Part of a small language model's weights: vocabulary 575, biases.
Each number is 128 + 32 x the weight over its row's rms, rounded and kept within 0 to 255. Layers, rows and columns count from 0. Numbers have three digits each. The size before them is the row's rms in percent of the matrix's.

# layer 13 attention query, 256x256, rms 0.0628, rows 0-63, columns 192-255
102:122150081141120115112171132125111146123142176073078173134089137136168143141142118115148129127201102118124136134107133100131110114149163174155125155116078145124101095095175162069177155133121152
099:118176073161104131114133168167127121085149211105141127145109104138103144196181161159134166111139133131093144080137136126140061083107175105110137204158156163129124107129084201136118148158124109
099:152117120183104148112073112143092136085106136196111126095159117153147140126100064108182057163074162167053106131141159108147133117129168088098153129148158138078104107147140165147095104102172142
106:107156129161178110115116170192137103082113167133109119120142130144135190147140166165127125145137165156089134126101095126164090168042091145152138114063077120137084156120137130189125118090120088
107:111121086143149188091209164142101098129157199113138113109060124125149108169138160127063158102153138148078107134104138146105084169139112147139103145117160078149117079161096150089165116159167162
101:084158140152138139158126117133139185176136152080097147152119143093170103107167104142188154094146138147114179130088137137081156140167114075147160109126171154064140174117073084168105138129123052
104:095093145120237180144126112100113136160129155119132081120155121081145129108151105136197130139140111110098172112144141088184088166175114146102144154151095100119140157099106134101110170122125142
112:136151128127099103104135114131182137171099098178117106131135109090157198164108105175103108100119147103113183087113173116134119098143067111142086128130092109123131170125147146198169182148121164
103:085106103113160127077126117120117079180147089141179117156123120069123067040171170153072129153101141127114152108080125068120081161145102125178129117129147126146124158124210124158161173138140104
105:101193132076161147086106120151142110148189133107174079140117122085120121070161079161145087097143086099147072143097130108113113166142151093160120138097162142128133119105101113084070133116135127
096:116129137178095173084111109033130170080163053060188111167166124155083142171158097160091118120106142103131163125154141082127141137178148115142116142069168114124120119192127120149105116077151106
100:135144146127089128113084129153153077107222133129179117091153134144150124154114147136095107153097141156157156118112149175171140128128143070142143097063100107175150082143100122120170139142154089
105:119146145153141101064165175103107100085126154172167075100157142133162110114090099074135130110126122143140180185149164116137145139141112160057120138130137122116128097121143157159138181144119114
101:163080146079054143168162172082126159086160150119117190111180076115158156101103110112152102106126133116109166119140183150093119078158147129108165098094108116137103090178054123130089164105157151
109:130120114081094110075107137146093111161110176095156164142187198075143131117113107184070113114104095135070162107108104166134108042114127149174084129154084173087112127130131140138105148169139142
103:152137166158139104156139132165079171097111159162093154111175137112129060085197110099137127172145116199150115125167109151147146118132138095112136070207153028169061158134101178120131097162139120
107:149170152127120083166164166095167153147140167122055142161134067140088128176112129116185158180117087086101078078095121144063172105139126104107146133166130039161131200135127101100105145122148130
104:130128144174129140123159186185126055145069088128161161119118193068196145094129150091083114141121144106164119107154107122126172153141120121080171144061069199132100113132096079103086095109159144
108:152078177149140182150160107160147126103151166139088056101137169114058150139101147117124154128138126166138181120120138124142075088144117137159132168119078146126095127153139105098110096153163120
097:136120072148112133138145205189115121152111177096100088146153059150148125171136109154137095122127130114155140096185123131118102104166179114080128114126128127145129128151135124126080167144167179
105:195147144080071129139092132115107084130103118138127136132138129135230133116163081117175122093157118115143163136155141124151111099156130131130139135124146108084084130137154133140137084113057114
105:110120100167096111138111111096121183115105161087133115156076118186152135182121159125177101152136125141109197096140153107054165126209120137190113130177118140189118108139124074148147194158082139
103:138104124126090102097138105132210168063166165150120180146063110156116114153194160166178143143113144149149114165137071108085152111129136143123115140068147153109097084181172142137130163075145101
100:105192139196096151122115135101131158125105089129120160171104160091125128105136097109141113061076100116188103144127085056101117130114145063124120125147149118134118124108169116118117072122135123
109:100116118153134109140156140147152043092109123133097155161120160142167138046124135155152168066128143077158114181126102168077129140174135150161173135099139143146201142172106085174118089116135117
101:103081109096166114092125079131138103100132147160084119083130146081134162078151108104097151130114110160140138081043139159108118121115105179201136129116156150136142118133129062136163146089105139
110:119212161104130115146166133174125113166195051162109110157163138098112145129116144131171123074161132164156133084060124115136130121107135125075142177159104110047126084152129143151110130105144146
103:162083141102147146132156114119153088144149134059154085143159114092134073144118128148141116110081073165066143106112083155154179135143117094108090178152124111088158100135159093169129135112085140
104:093098164150113156143156160106188121105130201158102120123146080156127143096118173138065102175078138105107137138189098103117078158129157099102071148145169109107127100068167084145167155206164173
102:168109129189153186163129121120127147098127127141118125143110233081117179147155059169117105147150129136136131169170114103125152098150108098105108100123145202092119131123115109114102146113086149
102:121109058104114143101138132091124102103151106044172123179166097082163082133144177149097156108124113145186128181124057142165105142160129158136091155121206171118123132149103165145108140145106150
109:125126106094148113095072115097104135106137140121170098082115069104106061137131150160107151162168107133139099131063184077143144118093178100164114166095139139124140180126168122139097125102174093
105:103114098089101129121136121129091115141147105168141116136128161131078110104111110133150136134117159061034131126096115067190077137112139138117122097162074170113074132159160149149165151114142074
103:095144147071136153145123111097203109171090161150174135131132127195127131087149111154119150190075107166152081156111122094149145102146056131115156115142150062158139144160091173159088086191173115
107:200125145085173139144087128088183137127166090181168116180139095160121124114076144122124155083049146169158073160126147128142117094085109156124146146120112100099079089181197080113107140114150115
101:120095131129151149151128159157136132089165136136066121132179169116166087155145127162119144051123127108145138151104133147083101180155113160127163142166077167143152116073177094109132159138143180
106:132164159069106133131122088150067166071138106128102147137160136101119072153147095123136157117166152141133076168141154136193179164144120108092136199175141128081116150133119146152149079098219180
106:144096115112119081059130157159124129091133136130172132101168136150149130102103143064170152093127094109150138118140108115122069134137101133207150184110152129147106134167114140100110067064154107
105:055175111138142176146108166152160097116119103132146126122135104091157172159201169114097176138096110181114126137125134161121081101106176117095136145222161121116150168152129127119094139138095133
105:126155149102053112164133159068141192149167177170156152138182147158127131106160112155125154157188136132083181159121148117105136166122153092064102141044100121137164174178127127151135103040088119
106:094187101157105078149088138162150169106140136093114120176126163145100131066167149111119149200095122138145125154158095058123129104118079155178111196159121132105152084179178161148121132148169154
104:084134130173148109057069178134155113158142111102137149074105144122100196166064135147137152171105152153135096140072191163157121117118096111114160116173168178111121087168179099144091107050128161
106:121152151121113141164169125113119065162133099116177091132161156240109083085133160103222121137120161127122158102133162089106189085134080167171106142108125101151130164164114073113203146130170129
110:166131155117162086108124153182038104137135115131156152109108063109100176106125182117164102139126145116131177071193113108164164069106151151118145091159150091098108144132113129072113146144097165
103:137187107073142144174161106134083150170086189122150108109101091104123096175140102177094084166164116129090173121138077139120089124119142110082103141137154149123153154139149147089115194156066092
111:074185110113086145160099213161167126078106185111138088145081136107114139133082138089150063103115144146154150190097085151179118117115179064146123086130082120126086166091140139138114132085090128
104:128128129082161152159069113090100128101152140156141096148110092169132158176103131082121131134135182176173187137095151134124201160106124116134160133138119170140131151086148177072104153086139136
101:105129128063120176147092161111138125123167144169167118127082167119160127111147074086154130073124108130207139092132122095082114120100097073196128151109191103090152160173125192131187121149142131
101:146127179163162125126114116104085159085083103118124106145097117065104089129108162072151114135130159078160085143164096086113123093188093141080129137157163118141196139167157172119154109186125142
106:181143059129162094111072119131104134098130118088169134156174099131179136150126116128185134144162128137208125109119114102105146069150120104122138134094068120127105117067146082145175103160189144
109:115137118168092102117130119128146074170104105148102144159065119158140170140062140137154146109157217130153098128109116140118166116095144125124147104106160158113132162102181115154158153098074072
110:095124173097162068166112093081125176146146155138155170114144186082106188192151155093112138163089151144153175149129123162183125084133145183135126137144160136161089166123111181164124143108100106
104:109154097088128158082081057082157133171069104130048102155121143165147152125196161112064081122087073074112120150165137118163130119141174086125131114157142141160131134118115097106122132128100141
106:153098148099213076151152199118130186092176167120126127158149101106130206118185136134127110105112210148088082144125106112134091143160082169153094078111136113111120100134115142148124074201066102
103:141190109135113144166158071135154063109126163154166107128110097151109110118175121149131139125111142152143135159124158106157116104141146111072140129144082091119164113084109122105156118158096211
103:124084134130095114123115110113145165080097137126100158142116124073151092129111126145112153089053173176186103035019125125137119128122193129159188138111168144164148175167156201106118178118107130
106:090151180070084092184109156123117108116084148105087144108130114130178196112143104159053112126082107142101097133111064130100085109171097102065118187215116162090184196166178185071123098135134145
109:104152172171170146090132119133065124074115098131155157093124154121117135164171176112178051138165074169129135074077072203118147176140139065119110181121157089091143159087187087151117158080141147
105:081114131120075130073096083102107131113183102072159070094166111138100148153154157160072091132133142168149141102170105077144109091116109102054183157107153155083138069090107135121132192162108112
103:112141063102147119096109085140116092090118155176125093147095089196101128146113111159168085093149060152139091072098113115126193103081152137092078133184135138170086117138112136161131134126131137
100:114130092157123079153140101096127087174096135101078166091132151143109134096095079075127121124105189106114150117094117130115142145158093076136117166134157142124110191056123123160180182124146101
107:140098125164155045150165063122095116111079082088184201180129163087111136134163148134145101111146104106137115119096079170184068114201095180130168161172176131088086159145122089107113085162132178
099:092094131079109106160125154066126138199138154158114093139105090076091127111131162150184111108111117129177154150114091130100107139107119157117176122120075131115093162129042110090093165210161184
102:101139081160131109139103172116099135090148091168046117131140109101152097125116126121133158135130115128161115132090122143158094090098112116111148161150155095165122172197118174102153141109095131
# layer 13 attention key, 256x256, rms 0.0633, rows 0-63, columns 192-255
105:140165096137141140130169105121150149166158203030094136068135118120144110165123176106096167120123095082108061214135134186053152147086101142119131169130107163108124116094179155143155110101144132
103:190184109100062119127059127091078115066123134114180131137133124120124129158136175136127128117179152142136112085173150122106156060093149075073151137100120177130153097158080164093137133050113123
101:151105126122088117083163100139083146125104172176172061114125125120109115093152075140122122114176160208109139116203140099138189106093138121127141104096090193159157145122156105102095095069116138
104:124208057105082099105121112167121072142096187128149210091142125208181148126120154138167156099163173108152105112088172175151123122090098174157126124090110102184104163187119111089101087187148132
102:103145142130144151118158128092079123124090130127120119089157134130091140138136174124047143092187114100103074140130086139087131129119131140108174101114204125152169097069139161114153172110166138
102:078194131094163147183198086179157108076143154137151133122138091157143085061112146162112164182113136163075071116139102103127149145107145135126108073104129149082124144159082125100183125113160090
099:162117087088092181180189147151183206123100191094138111117147147115157151151138137172150174162160082146155186146137103114132174113137147137100147143148167135134121116121131081089120155121101155
108:152143090125161156100110104153172147155114146126165118120119107129147131174092091096127137079115188128083167141115162071175134133203163106088123137164138119111152170082145181171154099099139101
104:078092083103118159072094109145149173099120089068199042192139150137143142124115162107052119173071115145095104142113161066081115148133165152155116082135166146164115112118180118129102142131193123
104:109152147126091111156098129116236124172124163172110115142151125143131124088190068187128111083122086094095074126135121150132144184119134122132162085126177167093149140147094131155174092120224101
097:107135153072103175083135134082150130126131155115128110130135113084112181135134158100136149119082157095098164116114081171095138141125129168130079123148111151120121088153143142141113121143115139
101:090162079128166198111100093136167053108178170105118114128139080094163130149095150172151133145139102157152145115195125115165092114152132106142148144129136096169167139128123095101165137195077067
102:111131112130133169114141067153173093088107103115128137123140192169181131118140092133136136139103197105118128155132122105142073184157101142101150185157160127081158103144114147127064121146143081
102:180085169124118209113158175094100095126143141108110186122122113113172136108087104156134196090090149188132098145142122122100110092118117206140182175118116126110109094152110101135075158075138058
106:149129130137088082058094125138112111135130094157101163070138175144151138100184122124107123173128121124124126199074135083133121081073071140117111100153068152110179170089097131104136171070134167
101:145110121209160076133128126133190112095082171115156125132141159090067116151120092116103130206085163161127098146160204142142113159045178126121173077170151061134101137095127111114124153162097181
105:111132052142117124144206073137102132143117099164084101160125159130109083167104129078099181136112129162118112097154118168103150134154172125133081108096082120060115141091123148124040110165141093
101:152136135144165183120134189157130100104094125040164174108172165076183129138095084098133162086140137139127101156152057172073132096150165210124101110085107140140117074074097132099149108150139141
106:082097130087130149149109121139111207126165161137135160128110116152069128173105138057105152119118115178141179136156112130174129141143125137133159100165084119139131079129110113101096111090098108
100:131044109134116103142135137171106070125112160185089126103186098153160088113133190163084120097121157132168102153159120090125133125110150151157103132111106121199132130138084095128094144119133193
101:144104124145089167142126069099042041171123117089196122149164165170195158135200116137155167100167080152116093143150149080145061110151149176095121189158153109105128151098168099088067129088117152
108:096116072106114032126129101107088137106107119142157157119071141127162209181114124163143132121093144112160131137133113147109105139160172106150089125187126150208125088139176113105138133154180142
108:150131118235100128103186054118142119116087100132130131152072150121108126114127156072146148136146113169148161144061097126063149164158105140139143182136084132099120132146147118130168114098156123
101:113151096159132104085158107146161165127121114143174053112078153102139119086183117107103109055058204098106133151126083117168029103091145085133065100113114127169152097112192104095127112100102155
099:107129136114162135129100129176094098085059105174140104081162121114141166049101176161113106056148131091122119112148142194133144170196141181202134150083126168152148056168109080173142146118120187
104:051126105111072105158137076119149191099143181076101144094174147118165139083120105135129205156026150116135086180112137122156174188166096129093145127142145104175147159095116087141175117117094113
109:126128134161154160160124101160104134119074133118059080189100108147156098151102140198129131090174097132144184081169136160133167151177084132118107167138072150127063111095052175141127128111108182
100:122122170135111077121165118114100074182171132161132117157104153145114136142153143138137150111127147144107145164156153107166204109168090087126104175125098145099106085135147127153123175104131116
100:108150164111153134170131106176175138170160174150145126122155095088116120134093113126120114118117076111150150096153095139093067125155098155118151165120118101108120141073154033089115125193139112
100:147142137173139120139110088097112135109125112170174128115128155106111170086090079137105089083056131119145087077122151118046144139141129144075158137142092132117095092148109146121092161137161158
104:139126143106124119115050070126095149162147107094150143176154127107140122133109133124151137137086144118156127182130065167148144125193118164132126095090182146116117102143112169166110144109147120
106:102117115117057133107064125041130165100105155124191093112048074107108068163147145123082098171130096096147142153089173140088174154166086118146144101069091121133147189137136083139148154178104101
101:110143118128097104077147105122086122157109114143135088123188146141117081075133104130128134174150148092096162101096117161170064123096138110107135170122183162094153160173148091198100124109076087
104:091089089113124161153144130127163107112168147178141109180133149150169096057120153130170071146055158106202147200191183136140110118108103115114123073067148094145182100141108157087146120151122151
106:201123136161160130133111131136147186123180085138134061176103128142150110072096132142121158099136111101192133150108116117097097126121142128109092182100094108117126170104200063192139067093134146
103:155109153131066182094139182184088075088164143058074126085177154137147108147106098138161111100107133078134137082110124136070091162139141102106127148120080119098190099117136118111109117169149127
104:161119178120119163130141108124162158097127122099058092120133095120152050112117144170139110151168204150125117109067150062154154124174122072134105185160171103100105114041140153173155086109141197
107:081089181076098116090134156139113133130139146148147145036152133089119137130148082107122164158125128169168121143105100146118116119069097176154151189089162192122121156163161134138112082055114148
100:146174136137136141181111109143149099107124034118158148074142116106147127142122174125102165137101103158115104173095151118108135078136126127156137159188093131098131123135106169124111160163126176
097:136109159063144148170114109082090183095136103192135175114137164138135112057142118105177180194116139083119175141108140131157112147130224179162117147060119091127127091145128135129178097169179147
104:129132126126111118121127081134130149141124148094131143203152168132079131125093104132138129163130105150114102128090145092136150100137127145199124110144139080127142143082119064167137128139163122
103:138143109114126199084100136129105144130129102109142138125117118132101148149090210107109110053183112159093122143057154114147130154163156120104114144180163111113088088111111120121141096147112130
105:112196125111086122135165116114092123103144059141170125162155129178094093179120141109128135137169215105083107121184163104048091172069102159135098141103157138089117111107159078126146157107144115
110:128095156118162108155118136161127094141085115096214171102157110151113118150139201146134149133128161148120188157138131127107131094129116124133115089162122089108076099143104136141141172115150114
102:162125165077112100158138097118132106167129057150137098130119141106141093085095151155162140144069086153098087135134187107150127114087141148116062110115160089155192128149187117111111170139065110
104:101118085194067156139127152123101082113146152115165052090156076088137095112086086136107129100089125094126168198096170161198145109140143100067138127104108102200105136140097117100090132113125110
101:135129177138107106097115159043073133104150129146178164171134104139195143183090113102139129120186103119102158086141150132194176091072138121100138158142153166142148130103165091095116154170139115
099:122111046133155143074078121147143076115107105152130098094141175145145142139084105166152131134080092116161080162128157114165119150122161065175095097138135140033185174075096136159148126146144124
095:104098170087110159114161127140133092180061153112137132137174083094122141140109099123148142103131093129164126094103129087126142121162101191137138107132168111116118153123130191121151188087132135
107:171151182098166105116094204122090100066162205138150143089130124115112103168202160134146138072120137117152145125109101091105148063102152147123147111053114209106105144100112107113142108177161154
103:096112150097146139126143125143216144109091116127125088158094106118164109140166159166137098086081224116101087103163135192100133101095106100149152138107133130116082123088104133105143131130104105
104:157133105187143128105110100183076127116140131147156146106135163124114119144157119055167085140127128086158181096088132111175091087167133143140088130164176140180167148106103144107168097152082146
102:116140109129156122116142102137127114186078138117126093190096164124205146059226145141083071129152122142125151194139166134116138127118160130141113176140145150112124177119103122120128193121075080
104:101129178176139104156120108158093115135117144122074174142149095186091183135164105157183089140089150092176094168138089115101126097092159097166142129162147079146077144166148104109109116101129103
105:142136125071062152147118086110211102145168184104194137089131179153163106117125081151124094178121130165142166143117107126114125113161166145079099105111092075088141101131123147136173131098078191
100:157066095162105082079145097141166180097108117107142101119091122164149124083147117127171144116089102192112118097118102138180169071128126166137180159122189057134141163170154158136122175110134068
104:176148163122105135113127199089110151091158144107110135143146167112185227111116169108087124181073124087156138171151086119179162151183126047118090166126099063083137177125133167068148136105137146
105:096139132148170108090110114099104118117146148084133152146128124163154116155109197120177117085099141156135116132097082202166188107152138099134120098101111111123119099124133099163132183106116214
108:093118130069183125079084097160065108139154129165163074160162110175122169158158147120187171122109106196125169156096094191078129148158084144100149154149102085141171127051122131160138110104031095
101:100204088076138059120138118152110143162089097132109088110089083147099169160157093150166108120096092169204090099089150141169127113115149138033106093162124129119097112210083125081144171170106128
099:118091103132126151116148140106103118093130132151143122075085128158160173160055130104108111134120178157163129115120124097140129126113148140106107106141130138097151164115117148181099124099135136
104:199056170144171067133080131179150106173098080128102148165142130121106109155154172152143140072144144116133059113131099115132104118110151171132135098129197133132143142164171136111148060179099118
101:103126119137087074168163129118119153139133108085123144180121113103077082095041115154127123167149159115178152108145129171155141176104132150074180122102037153119138183159118099095089147067143119
104:108130067100111114143108094124130116103108092105121101163082133135182122167050127095144124110148119124113100068094171140169086112128114059102110107096138099107124129138145087111143102090206124
# layer 13 attention value, 256x256, rms 0.0688, rows 0-42, columns 192-255
108:100112127196103122123092193155109159080110170180164131126169173157200088081143124126119198125158123076129118170123148130111140132127114109155054096135097164126155086179119120191135114098073155
101:103149146132155110156168089140114115141121094099123149151133129143140114034098153057102187120210166116090141132133135130132099158144127087101176068098104166144095130073080159148159114140225122
104:142088103135126113133156119133140118134118144074089159132104135173154146169091123092141114076127135116104150138173152094091095144082153148159196079111099150126074085134173187161091170140125198
093:195129167149164121110102161140102168158107102124173166127134121138149161149084132177115168119220132159104144103169115149094163115156146069073143131160139185167177134151092122102098097100071147
112:150122121076115107169163127132155122115134076076142162177157122109093185209178099167035110127110136122109151140097135071117087207168137152138161182116101120125124125147173138138179144083092083
102:150137139121123211133152091122141094189120151154125171125126063184154093189132084121132089163155108123134117134141116090129133114102149100137095140117133138065114092086208097089096124113118092
107:143117114139210126135122060117117151093124172108137119148130105089124161106096065111178116118134107120209103149136152111130147109094097126148103088102159079103134115100161090090137112109114098
105:189158144110139118079107128103158113147139143123144045153202105137158106194142167150091182115140153128098122096118146204098101149036163139183072135114098109131225173154102155142082122124144116
106:089108088142081093107168128106135105137160122097123180186159153063117145123144125121158088118129137155176145092147165127130118145107078082135148134095115096064125209146161119105158104100129116
102:120092143137061158119145135145111154107142123144180153148110133169141172183146112168134184156186150128106100090086141155129126168143097146158084098080163119076134196114073095128096117082109095
100:087128123153159128122112225160138126113105090076148123085073054053145145118163120115151130122140083095125138142080113150087147092152154092122178136085107162104167198134112105128222178117167118
102:099082140144188115087097135126154113107095129126089103107118069139092136132114146173121108057201192158116165148127126114098090090088161135089086056141154123090102116186149099143160104169100176
104:109129150168138153112144120114076158121177152084124112142066130102122130169156094101059082096150138025114087091104115164101088104109118116141142134134111161180146138144137133119139141114099136
096:135119132083078145104107096134178148169065150122110205156097126162115156088146100135129076124143150078087148137158164152113202114114112096140134172130179121068088136206096069154119200129161109
104:177162075161176147135128128115120156087152113108200112148146162160132153100107102035090103093118172164086141177141124132152108168151166106107074146108142140117119124120163150156146104070138120
101:144153135164151094110070100103117086124188087108202136112135166165137139083124116119232101172131128126074076148153150119165144097063123097131190195089115129169138124107138142122142143113133067
112:074184112126122094161080105122147116120123104171117165103107095117144130200142083122111143144122176135132127083099144202083152142129123148203105089101123119144123129063159149066142134109094152
110:111114095096172156094104078109186119140133195125077175120118122115120154187111148144179126101093156086092107160153113112162090083110091100131115137109121155139130109153110134059085122147060093
111:090108110107147132129118156108086121206086185135162156234170137131101156075080108105118141157077132189127189058103101093094111148122116162178121092121099161122113110097116227073113167106063165
108:120130133126093133160112132126110143181151076080116122117132194165081117078161123156146055109124199136134123101139158107075106144152107129077114148182089199131179165185147117085136203113172089
101:152167143085122129184106122108193166197123176140106164140080105187172160143157180115109118154097095164136117130138052166149123165113146059146124146165191135126156140153135126090133106159124129
110:119128181149161132096153177126109051089154149088183106152090116093114162140106096082110127174132140081132103118139146133144123143137097116180152109170133088092109140129096151078113089080075150
105:099153107150142160139116147130107137151188088089132093198144092126195155145097098154107123147115132105133120124161167145126157188123123159105076135144145149136068159159069117108142179136172172
107:135136139138109128083151106086145165190168136119149114064145120106117084156135138113140125109129166125133159149084135140150137141110082168120195074150107144160087172104116115079132096131161148
106:155108140113121050095175107090036132134131141184164172115130108095103075082150109123155161125161113160045045076132126129185125181130147160153113170123082083130102126075120185081100149184114138
108:140129167131166124153086178111132050091128080096120127111148080128049084164106124137149155166129153107155099155157175117095160149138150157144155066114133120165143131144121070176132157118134041
105:157083141117127132075116122062138147068113091201181074188166091116111133126120175135131132119149058113120160130142144159107084103139157148125146147145068115129146132125101111115131102152143133
101:106211104153130077172159179101152104086181134045132186147160169097095129089096115146126124145169122110154156159070127182131114076077145171165080146150130136115111129102110074072104136132070159
101:105184168129142148091120130188093135180117132102134169141167125109121085112115076125135176099100078118169219140081163093163094136116130097164162128167108143123128084117165153103093084115064160
097:160174074205151096117158078183139108083171151189093133194173088140080113119160139085149074131118124150076143170175112081098150101125125095093134117150150085093118150123137172194117116119147160
103:158113113152076095132171101137166173136112162081121124115140036109138125138235077104111146129149146074147182138133089157132141148134106113160151106103166176147155106161125191129102051121111169
108:093140165095107173088098059176114119151133166154091101130146124157139098132149117144120167119171108102138069084133209131071078160206107179115071166109146124156120140118176093125154144099101090
105:098141148135154093143149151177132174106091120163124137116076173121128169108097151108115123178113112148164177160129126109133123140100077129109124160163139175073161082125127104155149100108122059
104:152083172136096141137154150122151124135123133096176158149179113101113146151118120171133177098224148147116109096140090085201045087051172102110142143050162086155165136118150086133118096132147097
105:150117105130081094119105108092134082119129082119145181090142080145064146140148127119080131135139145150134148186089125117070134142141108147119156113105104127129198114146084106119122167160087125
104:131180122097101135139087137141128159111128089135071168138155099155139127125101111081113132155131067047118109127126160161112147140086098161144150109132157160101154118116127116102113171188146130
111:114151122152157091151141106210149107154153124141152136162173123107167102123104157168104105170102123116144115148099158106184150154076152128126142181065128151143173177140065143121115172131162112
112:108104160156151126135155104153149135118103164186071191167101150152156196122163111140159138157173123106169177125158159134122095192138131145139105136152180120099084125166123093114208101148097141
101:132126150111128190118134055121106076078123099137136163121122144143141101118111111140172147122137102115143171196164135157099115196108162084100161169094108148116078174138121120172122177135087126
105:090118164086074100104105121132094097100095136177112175114150127114173105122131123089116097151191147100147136124112146077162185114110111186125067131133094084138074097098074155102090164097138087
104:090107132130120106117148166185143147129156080150081097185089154176078104098126109095155139139147133138149175125173141124167126090143121128135113138052155082107151152168172189160129147102136120
100:161123058199110156153196089178102130104136140060088175122142156093149088096132123140123153065150120104086109134091097149060100136121095107145227095049120131137079128092106155126161140106102161
106:124130081121137141151149113131163096021115130173104105119101042133116077164098140179156125090146159130134128120118205144189203113218166150099152071103136156103089078123112101070165130160087087
# layer 13 attention output (transposed), 256x256, rms 0.122, rows 0-42, columns 192-255
107:132121119042148122167173099131121132134119093096116162116118115135113202140164144060135128137105112171136139108202172116128133126129087167088097149163099111172101151101155090093066140120148081
106:104151196122108119121095159099140147153149128176134120125122161119139123144133100174114094144066121132172082128104145125118116105124095132170082124134114093098099136132135094060185174117069132
107:146196133143143100164103170155127162092040096135126116140139117127136142137197187140149122155137125100169103115091041128163131117203098108091116134189131085136114192119139142087116099088157082
092:089093059179137122096140104144156141145104172138096167094123181131156166151131105119151061162145098068125129135113164146121155132075135189156147157097131094110106114071133104094103174170108074
108:158101118152083111055168171089154112098173151130127041117146103145140107090123142076142130100114089145129088155186110143095124129086167126110086093118168120137091142144139150151078101139140143
101:129091145108124054076103144159105173090137175092161133128134157071147182100154130150156113054107159164129112114122194126128118121132158166159175063162096106134157150140083117180176106196189148
107:167122109126076136067171168141106097159121061124100181089098133095181153123188146128093085085073114104117142084117133166087098063142120137099121121157082147129105131124110097134104132124108128
104:088114120108132107185168098103133184136105124100120214111109122118058110027127094111159111188122119081174141099122137151162139144172103107124167107117120139154096073115100149164181173132113130
105:138167131155142130160091121113180140167089103113177114119049149172138133149154148120118173116136095132059112141150097087099105159111191092118187139141171118175186107119132119144112091153133095
102:150113113142168144145094147139135133169110156084138121115086105122109163096084153080161055140109097161133148159168104126101098097089125075098152141132106137150100051111187107148083167169120152
099:086083085158079149092107087155076118160107153166123081134095165180108125097100129099167185116144169128156114141149132123149059138074061162147160115140183137083152102142150130161130133127053076
102:165192094127099127105149121142136132156127170162137130148133167088129116132151110150177194192074123114126144131122099135151113143110112058170148182162114122106156119065116160121126142133163126
104:137086070127155105168130175148118088111103168185153080153164105175127127116091162159123123103107153159150170145170157141164155114149129085125091171046155116045138055112074124146114098148150181
096:169134112105134083157162149191176066132164119147144098140145119099143078146118176155120107111162113140155051095085082084074108158121111139055146135104063161162165104090190114063160124121143140
106:063140174127135113084120106111128147141118184163094140141105153088141167103185135189096114131127133115165106116155155126075116108099114090124175092173125092164091088109072151050077142182098147
102:094164139090080145109119151139132117088109148085134117134136125095102080116168160196147137132130182176145176120085132127134069175162092159101100115163144113112130166157151116061084105169094162
105:205108148127142123095171144105122100107147075146111112139097152123115090076142102112090113158115102155142132151159131100137140133165095061097123197117174140144118035241085070165127101118183123
105:166202139126124095193096137122093114149099079139172161117209126129089079091106126180169117212171089161127125080119161113105148115160202136147175128143165105075152136164156162131109115050162109
104:141163095170139167108171132099145116054143057183142072109147091142153161171165166115074122088116131104173117138147118094157207088121177144118171102134159095141122142189088148139114132153169126
107:088122119130163156114136131132173095135115145201139136122137088053172167089089155113094127097165096133104118178115091109116144118115161146144194107107244142127153135077106152152103101132087145
105:137125057151108119103159090131169157066126091097161175162145141076151070121109115131129144133093172164090136079097181081134087143137157187060177112111071146164096138100119104093125156147123170
110:130134119117148134130110140149150177202099098162089129138102150088159111159108124144171124088114114194102144066133126132132130051124133173151061152126135163137129143105099069143113144127204180
100:148154112094138111061108114226088165075122127194107096068122148130100148127136155068142132117185146102137129182104110154129104117129124096119122092095093135096187091118140149167148116157095120
105:126148166122175106100080105139111085130117108154116122227119092099104128149139101173137080125103146065146107109190134114083100154142129113133121189113126190132170122150142107125170157106086123
101:048160116147099127125146149128126087086139124082128125119124139128096130130115153155111126127119117090161138136166096082106171090134124156170140120074115138157128071218119082169119130179137152
107:147108084136060162141170182132113104126140118115154168084131177145179111123151120115144102128131075147068133119082125151154130123134105072110117191151097074094100167086170167169174126134103131
106:142151115100145160183126099171136111141138129094103148090091141136152117145093146088190159138120170154136110089103117113118184117123070128143124116131136148095096112116113080123095114093152153
100:078057138055092110139089094100177126093107105208121086097136118108168131095155097123114170122096160106097113140108176122110127140162097109157162126137121136123118161167189122124147139130168146
106:140104114108184057150123120086119135046144101125088133110093127171121217146094135139111093081149089108125115115184102169067155156160109159114138123157123126102147143111132114155107139115126143
101:078086123065098139160154137118141107132102133152133099101100157103149142044108108181170157177137139132139161162065093193142121124157127124186131156122148122147208124117084048113045110103083117
103:134181136113137191176090122138117120150144150189091126130135142133148152092081108129118085121113093148139071113158100113128084109099085088159103126143108125101112144144095158155167157093124035
109:134116110178103133137106138133173140133160048143150147169124145111086138097127155082141091130181154174119136127111100145169228120087136077109165121082125133128125167128083161127164134151102191
106:164118151141114158117088142085133136155184132079185129128146138199146060128130159147120133133100180134050074138161094141117157107155124130133118113111091144102133162140133068119121117123125143
102:120199100094110179132102129137121106149187154139162119098179106140115096123117106094138102167078100048144141181125185102086203160117114133109113115165132108134099166175122169124107134134106117
103:150126096159131100127162134146116159089094146101108113142138113107151080096118111147129140127161104071130053121129086152136128084091122092165122163137143105131106114132135124152130170150134137
099:173080147151119122168175063157151145123097149150125116141108160165114147158142194151141129170142177155109195138118079067137107131191159114113085135096069131082075103205142108102087092126113091
112:092159117135107119167121186031097145102108139159125122070120166118137156107138129130193116151036140154140103134152110137101137124144135148158111141128114059159169126121200120127126136089122137
111:140120067123132129144167161096149127118131113061169136107141107143095071171084124121137126163078177111167093174151141105124141053086139110127153143167080115130136146098088136139073153113158180
100:110157185164140098135119157129143182180152199114122130139133094157126182106169155133076105203153138141138083165133155109131145115082098159124097105127075131102179163080113164080129117160130154
107:136121143099147126163140098090128072088175129131080134112150142139109109122103069137117117119147110187147134131179099163091127139159098074133084091115117160130121112214158131110147083103119113
107:148126118160118154099110112173085131149075186121117150071154136121169159208170101135156124145132123185079079159128132177166108118140123104112106026122135182100123121123124073113155130112099112
100:120113198115158145103100146126126114182089087172130013206124112116077141141142113093145121131068125123173126123143134166156098103123141144083108105215150159107109172138137104144108083139156080
106:193119134135145086101105116134146146240136118152115165175165174151172172120135156088080144154124107139076096135128068127104137119081091111141144100182082145090197128168121135189116155131131113